config.toml
n_layer = 14
d_model = 512
n_head = 8
n_kv_head = 4
head_dim = 64
d_mlp = 1344
vocab_size = 8192
activation = "swiglu"
norm = "rmsnorm"
norm_place = "pre"
norm_eps = 1e-06
positions = "rope"
rope_base = 10000.0
rope_fraction = 1.0
qk_norm = false
attn_scale = 0.125
bias = "qkv"
tie_embeddings = true
parallel_block = false
init = "uniform"
init_std_qkv = 0.0572
init_std_o = 0.0
init_std_up = 0.0572
init_std_down = 0.0
optimizer = "adam_variant"
lr = 0.000706
beta1 = 0.95
beta2 = 0.99
weight_decay = 0.27
lr_head = 0.00858
grad_clip = 0.5
warmup_steps = 362
schedule = "wsd"
decay_fraction = 0.576
decay_shape = "linear"
final_lr_fraction = 0.05
batch_tokens = 131072
seq_len = 1024
doc_mask = true
train_tokens = 674500000
steps = 5147
dataset = "wikipedia_en"
Each number is 500 + 25 x the weight over its row's rms, rounded and kept within 0 to 999. Layers, rows and columns count from 0. Numbers have three digits each. The size before them is the row's rms in percent of the matrix's.

# k: layer 9 attention key, 256x512, rms 0.0456, rows 201-217, columns 128-255
# q: layer 9 attention query, 512x512, rms 0.0477, rows 394-409,458-473, columns 128-255
k201 075:488472539468518501491508539484509491514501485502496477490524516499493504493462512482491516541538504496495531510465526505471478508523533532503513538512460505506452436491490426514488503474496486520524451494514499493523490450546537508546494545530491456463496514467487498513528522472483479492515481477542487472494517489505518511469496446535501469570479471518481529487487483548531446510491
q394 069:482500559510486537515520458513520564500544497491524495505498496514503474511501506547500504470521456485502493501532503476487524520484477504479545524512482482517483511537481523519517477499504535450530519517491505565503518462477528469479469451545546499515504462517472482504502463504443476539525539493471483531467515472511507485475505469500507456457482512497507533510489532490507517534510
q458 097:495489478510478503478505493485484516505489504526485527494512510506444526449539468511506497495505468523461495514499520532496543521481487446497487501505478508551475520495484521491515502515493486510453496509500467505485525477469516564483512477506469485514468500533467483480513481528482533431492487471473521515473478485542539530523490497491454495463534481514540490531498499478511477473526
k202 073:489510486496559476492504463496510482516521524506473502473509502504497496475494467502498553461480519493550480473510507466494493565506528554493503522495501508462506473470484505528489491480501475484475480510532537480486455483531499483493500455494525553491528499483486497538530504508542519478542506502532515491516486469479485473517529493450531549516477430460485504514495534481520499527485
q395 077:527544481508513487464497482533448516492482527464464519468531523506497478484498511522517477542486464509547466462525502473495537481485511481523486499502479487521478477482464475481472513504490481478502486567458482547516536448513488480518548531514489506522464470535559523483493551470489487517519516476510494463494517486501510534490475510489451495493486496485470487519507524486497536457508
q459 096:476482524504498522538499467510527529490524494485502517518542478505523504463470480490511513528467482516454482496463514525490558504563458485444497480459542525556498510510484477506544528467487503505504523473473514503522481506427524545489556488524530498499443472488487528470496486527542468476481527549469537516504502487500520492513470510511494535467531516483485504482504491512488559485519
k203 078:515512512484535495556481490514466492468517494514494505532527485482502532518468511500511493485515500472513497523522478530481481473513519512493500522517481530481465468466483495489481487497505520512508503461498501508498529503524488500496491515506514495472474517465552518484520515532473503543490445501517472495516492496496557484515510526480510525496446473465548504508474519479487455462515
q396 072:522472460493483500441512470467480501470525495538515471540486499487515499498508498522497476492509499523483495449452495481518471515502492563532478486460488475460490447520513539493545516491449505502519529529455520489552492517476456499506464496529466537483485530501460471538532488452506525497475508486483514485483496504496497474518520460484547471509511484470523503493527500508508452480490
q460 094:499506541480497470518499509545483515526469474516517469528491515495442475552501458528489501479522498511477501468517497523505475461486522502530467482483488505527478473516489520533496485482530493488506459466494493470506517480438498522492494478504512467520498561514504458506459462489472488498524474490519491483478503463551520485504490467500532527493522517481549514484527492502491497508519
k204 077:500478498525500466542520470504501532510508496523469521523467507503522487517494556467492513494453503507472463546490524480507523534504535494501513554492536467505493454506502478547524524470494544465492520493531481484509491505515536458492506514474498531506544462452509498436465507491460530484463498489525503502488510547437510514495495484510512474513538494507484531501504479506479511527508
q397 070:539504529541461522517482458488494515468466508528491482553483452477522540516489475474517472493517514505512478483496497505548490459495491505492485487533530480471486530519495480509490468492527503478477477468496551501499494488531495476490523526480527483503511527501480437445469448530505518535501540509462514510476482528502480523505491471528471518514481481520512508519487503507465483478490
q461 096:535504517533522492531471529530491497505503464510503510521501515478448487475490500543548454494511535488471497481489502469509483470500471511535528480471475481525504535499519520486505502471521490492499513500464511522523542510501522513482529499534545452540499526525556458493497508482492495514509474494452480520498531488503522545507506533532506506550501451520448494534491482520509517498520
k205 086:507542450557480479470488487474499484555527478510506520534458493526505526509508553527487457443502514486486474477500533472472505508468520546487446496527525546478499500512495539497549496515511488500514469438533495531485510510493495468483477459482487462492477465505488523532522500573506513517510505501500552507498523536519487482547519543481479449456517463471518501475444513499519568523542
q398 077:509496541488526483520533517532510542452488467485501524534511505471493464473521460508504477518494518501526474486493465462536528477515496494505492471489499467486467488533503496476477513487518531472521491521514468529550545551471548467455539506503518515478472491518530450509444511499433494474475530531506523553475498479482492527488528510464486487512538495540466468555479472474489514484475
q462 100:505555507504515499539484481521486499496457495502498524491539471501524506464468481516516464515443487479471443496501503462504510506500501523492510529452543533524505477492517497520469506500519513509526458515502488519549536529479526490524557489507524491502456449525542462518484506548504504478508557520425497530492497522486525518474531560477469466484525545490462501500504516491502464470502
k206 084:515465492521494497461456525507513496461504512472494497544486467490515504499525521541492484511524525492481494477491485509481549482496467505477459436542454519465541568523499482524501485493457458494501542459506472498470476495481472472481500460508536479505490515522504550531531513473554510483523491494521500469497481493500514493535496494491478525494497477505510509447452510431538516462527
q399 074:469490466451473472491517524491491453521510473461463491499486476483527507532502514480516509528496562512545522504512556544534511519544515520520485530497543478482534491504506478501500533511457491502481517476495507459532495509517527521516471554507510505480483489506506490498505520475497547526506481498514480505541431506499462501523503503526519517551474516473479506469481472531508520522443
q463 091:457502491502519480534500503516447451478495494461505463450486512509507537544509429522496512446499551475501489566514496496502491527510498465473523468528486511458489497527530503502508533479441524509531545515494487512493484539559521523540461512482494521472487483468494487511516516517471522490483490514515513499545491483497525519495521487498509512481518534504481515478524531512504487520495
k207 077:454466495525474513489506490509533536470481551542457507486476485512517487506530502518479495491485491488513500520478498497479518466496497475504514493483526491519534513488506477465482472526523486488493485525526542498467488523478485471460496496526507529523505538497525480514497458485549492478546496563504513471494540510498519471482504520527499502434515496506538542525528494533524478514488
q400 069:529467500463490489475521477455458509506498539500479467488464488473464513523491465463513529551500468480489493530507532495496496494519535467467527519505498475495497498486496505504522509483478541489452495511541479458502555496488509497504523513485530500505505534499465502463484493509473499454514489519507492499484518500499513503511482510517525534514511483506506479497520507496535454513447
q464 100:473503481482481470495483531475499494441511487453490526479478517559454520506480501524498483501482546509527545508495506479509465522492534479528455475505492489484501517502496515481454493523468508484504495551527530518463470467577506494485491465505514513482510507479467483538524473503491464533534501454554494501527473545498486534477502511497498504532514468507494466528495496496482449506505
k208 088:509520506450450538467525462487490456487471527507558508491511501466525504493507499489476519482460499547506505479453494524449491524485508465467541519483541476516526454535551524505502535504516522508490455488501544530490435512552481487505523493470491481498539502526533461525501481478509529503509516554482528477494529477518477512520461465528507463480464511500491478488498515491520459493543
q401 079:506478527527537485499457468521530536513484550522521518481543492487504492479508490490467477513521522505445473492460539521543519481490499511473543530513477541519490495458470504501494507522484512479517494485508479512498535517497513512508450470519522480507493477557512495535484473503477507525525510550507555516505505476462484496470524507498482435492432526516515540551500519497528550523508
q465 097:538553471508465509503485489477508530473498500504506498497509510470495519424465541546459515521519442493501482478491517492532494508487527469465527489480507497474526531491477516484492473486509517522524518474502509503490529485466509505458525458505487516541474477482462557518490493547497496483484475522525499495463531496516511492564519556482506474480458525561518496509535465479509538469496
k209 083:505448499526493502488462468524460483483514491464518526550492514526450499491511477462491505476511495471522512503488485515505528481521509530518483526528487497465537516506504464549501485539498459462527500513489464454523492524489516495500483530524533502474495562479468502479536482460475456511496504511479516520504467480496509501483509511491499541521500495488499498506469493500441462504487
q402 076:516478541496500487474528552489482483526488501491461538497510501500491468502465502514515477506516471516545552498524516466464542515504509504489510495508466438554525486520501497466485496452473504508526557500481466478481455525514513497469544529499478527472482507481480505511532481516524502473514532505513471484519481485506534567462512489511512516472568489487461486457478484540503507448511
q466 090:514494506511543485547472476540486493477509482478463494491528460501503516505471492525508515528469517485488497520511492475483530494568483503480472489456457496541474478519460512455521477467514531497491512518489498485491462525507521465513534536517548470497468490525530520461523534527473464526508510520474453506520478525492530481515489485493494521444519488494502508499474484481526505532509
k210 077:520543510520474518502551521511501514493516484544535510514502471527495497486477479464481511446538451469479496517515486521532495536482501508543484510492531531483535509513536500492519505464533529498510450482488520544480545478518489496483514492505479489487485477507521444484477501495495525486527508516481495523424534518537466507497487456519493526472486482527557516518472482496506570505503
q403 083:458508467487502484465513526433504462472483511482536479481516440501507523536466469460490492484508513491481532513495525541487540470522542501481484528510503522474538505487519524521496485518452478495465442451525482473495495459555487509493462530505497533533482523501449512465522532514546527495532438524518477489539460521515490507512541487535538527482522487509510493492501500511512495530521
q467 097:517459486483480470492512524455481496505505521519521482484487483553475507510531506494508492475528532489544506581554475511502436467501527498550477506515510527492514534520485508473479509518496493551538507505480491522476482481562481465505502546496506520498511547484497515490504499478482478524484501509498522504547487504453473489468474497471520472484487505486493492464519486510528463527457
k211 090:445483499484495518482566480505537471483563508527518523447476482506490472513504478527519497490489487504493542498444501520487489494493486522517522507531473521532511469506500506494468551494472523504464516539477558491485462514537482487475486458535492500535550456495500473517491460519490524485506496457516531513449550495538477482510507496482469469473528488534481473529523490499487519479533
q404 076:541468501477521462534535506489514448515515520502501488516477455480486552489466543430545491507498541486482516514490521514476519459533496545523531532500544530471517518502499500505475528553456491482453481495485491543531512472505473514507515531535465529513480524517467498493496529485489460469524444514517497478548449511550514504511505468485490522524514474485476477489493528488471521465480
q468 097:520469503502487480476500524488509491472530483486495502481450464527524501509516473518535490543452546513531506513494493506509445484515532485517459499496485490536506464559503497475447490518468450513536500508514489455532492476539513504519505485485531462465476502533468488506488509528496491506513515489502480501503467542466501492484508506486482458521540487466483516434495505519514499486474
k212 087:502517515514471538470540525482490516496473506492528504518468531496477485503521501494489492507502465477532470492476501486457493494491475511545530463518477469527503490492463514510534526519528487531502479482544498530431490487470497515520477469446458506491510467530485486499442467533566518514492493504504499453506514485507465503528494492543537504441510519468491486497516502465525547503544
q405 072:501470443523449476549500554502507484544471483528470510480456501498512492517447496501483516493500509460471489550565555485488534502519507509512502523552518531493540481476502470534534487479510516493478490489543492448507483510496483474500505510532528456501486512498440543485518511536475484492496477508530517456531515484529510491489496456521499522533495473479483499497543449512492509494494
q469 103:507463481492495500507523537545451514465489513473479516470508496527520501477528446553482493496517508494528533566518494479474458535448513528543497507507530458477487507527541509502448516509449504506551505533520515467482505506547504474515503486511473450448580537462528498477487486507492495541456535496506467491467479493481511503490540518512506472500508481486479494495505475495499492518486
k213 089:473466495475520534481491471479538471501537509513509501496485514521476525510460472533480532488479508516551507489477512540523479466503476503523471499476532504536547530518515508472486515574509503460479484507496485510465470502495481465508487479500493512473455515533474481532462451484545496474538471463525531484517492445528514468518495455490532493493494453532517492507493519508523509447461
q406 078:503474531499517535481440497480505488491466514518523548514521495528450490498466511517522464475487516486483523504489531496497481519454499479520470477520497468514500495533479486513506446514505519523520511468531494500489467466521504548499503456502489445529465497454538501516482512518497504498522525501476528534481512517521490480508517507493505448526454487497512476509474520494530534512541
q470 100:524462497518531526543484467441511485510485496518512476461476496521483481493490529465546521518548516541493468457516472515543490497517494491513542539501517478448480533493492516547489502506528506513477439493555538498483500514507531483492469503469484529481526538471487496506524483461499514511520496525526531523486491470545511512520501492483488506545474496506543483504559473478476511499471
k214 088:491508472521484475509472509558477501511497500469464498515511502504488515542516493482472519495471532486486475517551505495517541507477513533514484484499468492490497486464489515526480488468505514529549536561486474493514522533459531489491547545508513510478505492470466468496524516429451497559480470459517462504546495506453511465469507504475519558504477491497519523464507477456458476453496
q407 082:558556526553488543489441480492506522519527505489516546490510507490506497447506566546502479492496486525503481471489445497460521481511494487488512482451514524519473483538486501481503472479521500504504521451514540551503539501509470495484454479508503512501508493521510501509526481552485481473539548488495517510472561510507469502476505520453517510485494504484529481483474499512533541537523
q471 101:507513508506541530514475440538495550536517560529499514515517467499466473487475536518517498507471480487482480463480520510504488527516484494474522519487522523503469499506453466472491471492506530502490484467527522530492523505463476469533502538511506475519483510538518506478505458548461471479492561530446519546461503503461533496524478535458489467492487533473521525531528489510511501497540
k215 087:498457557533521452530479529498511482471519525509464481494516510489472509525526534519519501481471494500517474525476475512519496468521453522494504500478535498540483486469518473498512518471473488522532507523528438484484510540501547480503538553480496476537494501503483470463510511485466510551503511469479515504504467496452575516531485533482509536507490523499536513505474439499505512479494
q408 084:487487472473505490492511513484499435507527481476521525476499470541542485531487498503516501523496516490483527486483531466484534459532498482475494487525498504476516509484560489526487456533524483532452481455501480486508487513537489485520515553504454530485488494458505545515480475484543479447497451516491498489563483551547516500473511456502524502484535483494483477481497516541483485502443
q472 104:480473501531533498568504534487497489483497444463497542492491476508510518573537507498505534482513570508504558544550501473512479507548519499523470490498521465507501487489495505492500492528452504483527527529505454490482494538548473514506524524506536493497527548524487503524518531453472463497546487487494533512500473524498470519439525448501466484528517504493475465500480490515501471507441
k216 086:492505528457471515507504467460472502521506518534482511533523511494535476481474481520496536520490477529533488517447505532480492521459464498526494490501509507486496527555533513525532531499459517501517479538505479522469464525486507519495514437495476530506492510542528491489526496542532498503500498542497505532491530487511502485522497490503521488501473478477466437488467509509508476513528
q409 076:499528494511525531491453496450487488503498483564538489476455550510527498527503519551515506497513503497521480559488490527506460532521528489468510512518521520504491492478528501482521506530519539509532503488485501489468471525498489503501514508480511453530453512498492519509512541491485503539476513509515538502513500484527515446514536534509502526514505499510512493538531475522526527519481
q473 093:475509495491506512550502485477479483463532483502542487506444502492471529494504549544491534496500523511471492468481530511501512533485522495496494477487476473489478514458460455523503491509485503517483532474494480444454495462471499493515504491471504515484475487518443483500491490473465546470528497501539566472475520482528503484535490490498457481528515524520534531525523494515468481481503
k217 088:505488463496488461503536474523484497490532502442482512531493484523479501481496499534470496520507478474535473503493474477509495486494509512529510525497489477516494491528490478520500539507487512480494493483485471472533533481508485500521481474464548476469478475535516534505533524508494478530545496472519469558535437494523536502474543519488494508542566472481449504525520487504514491453485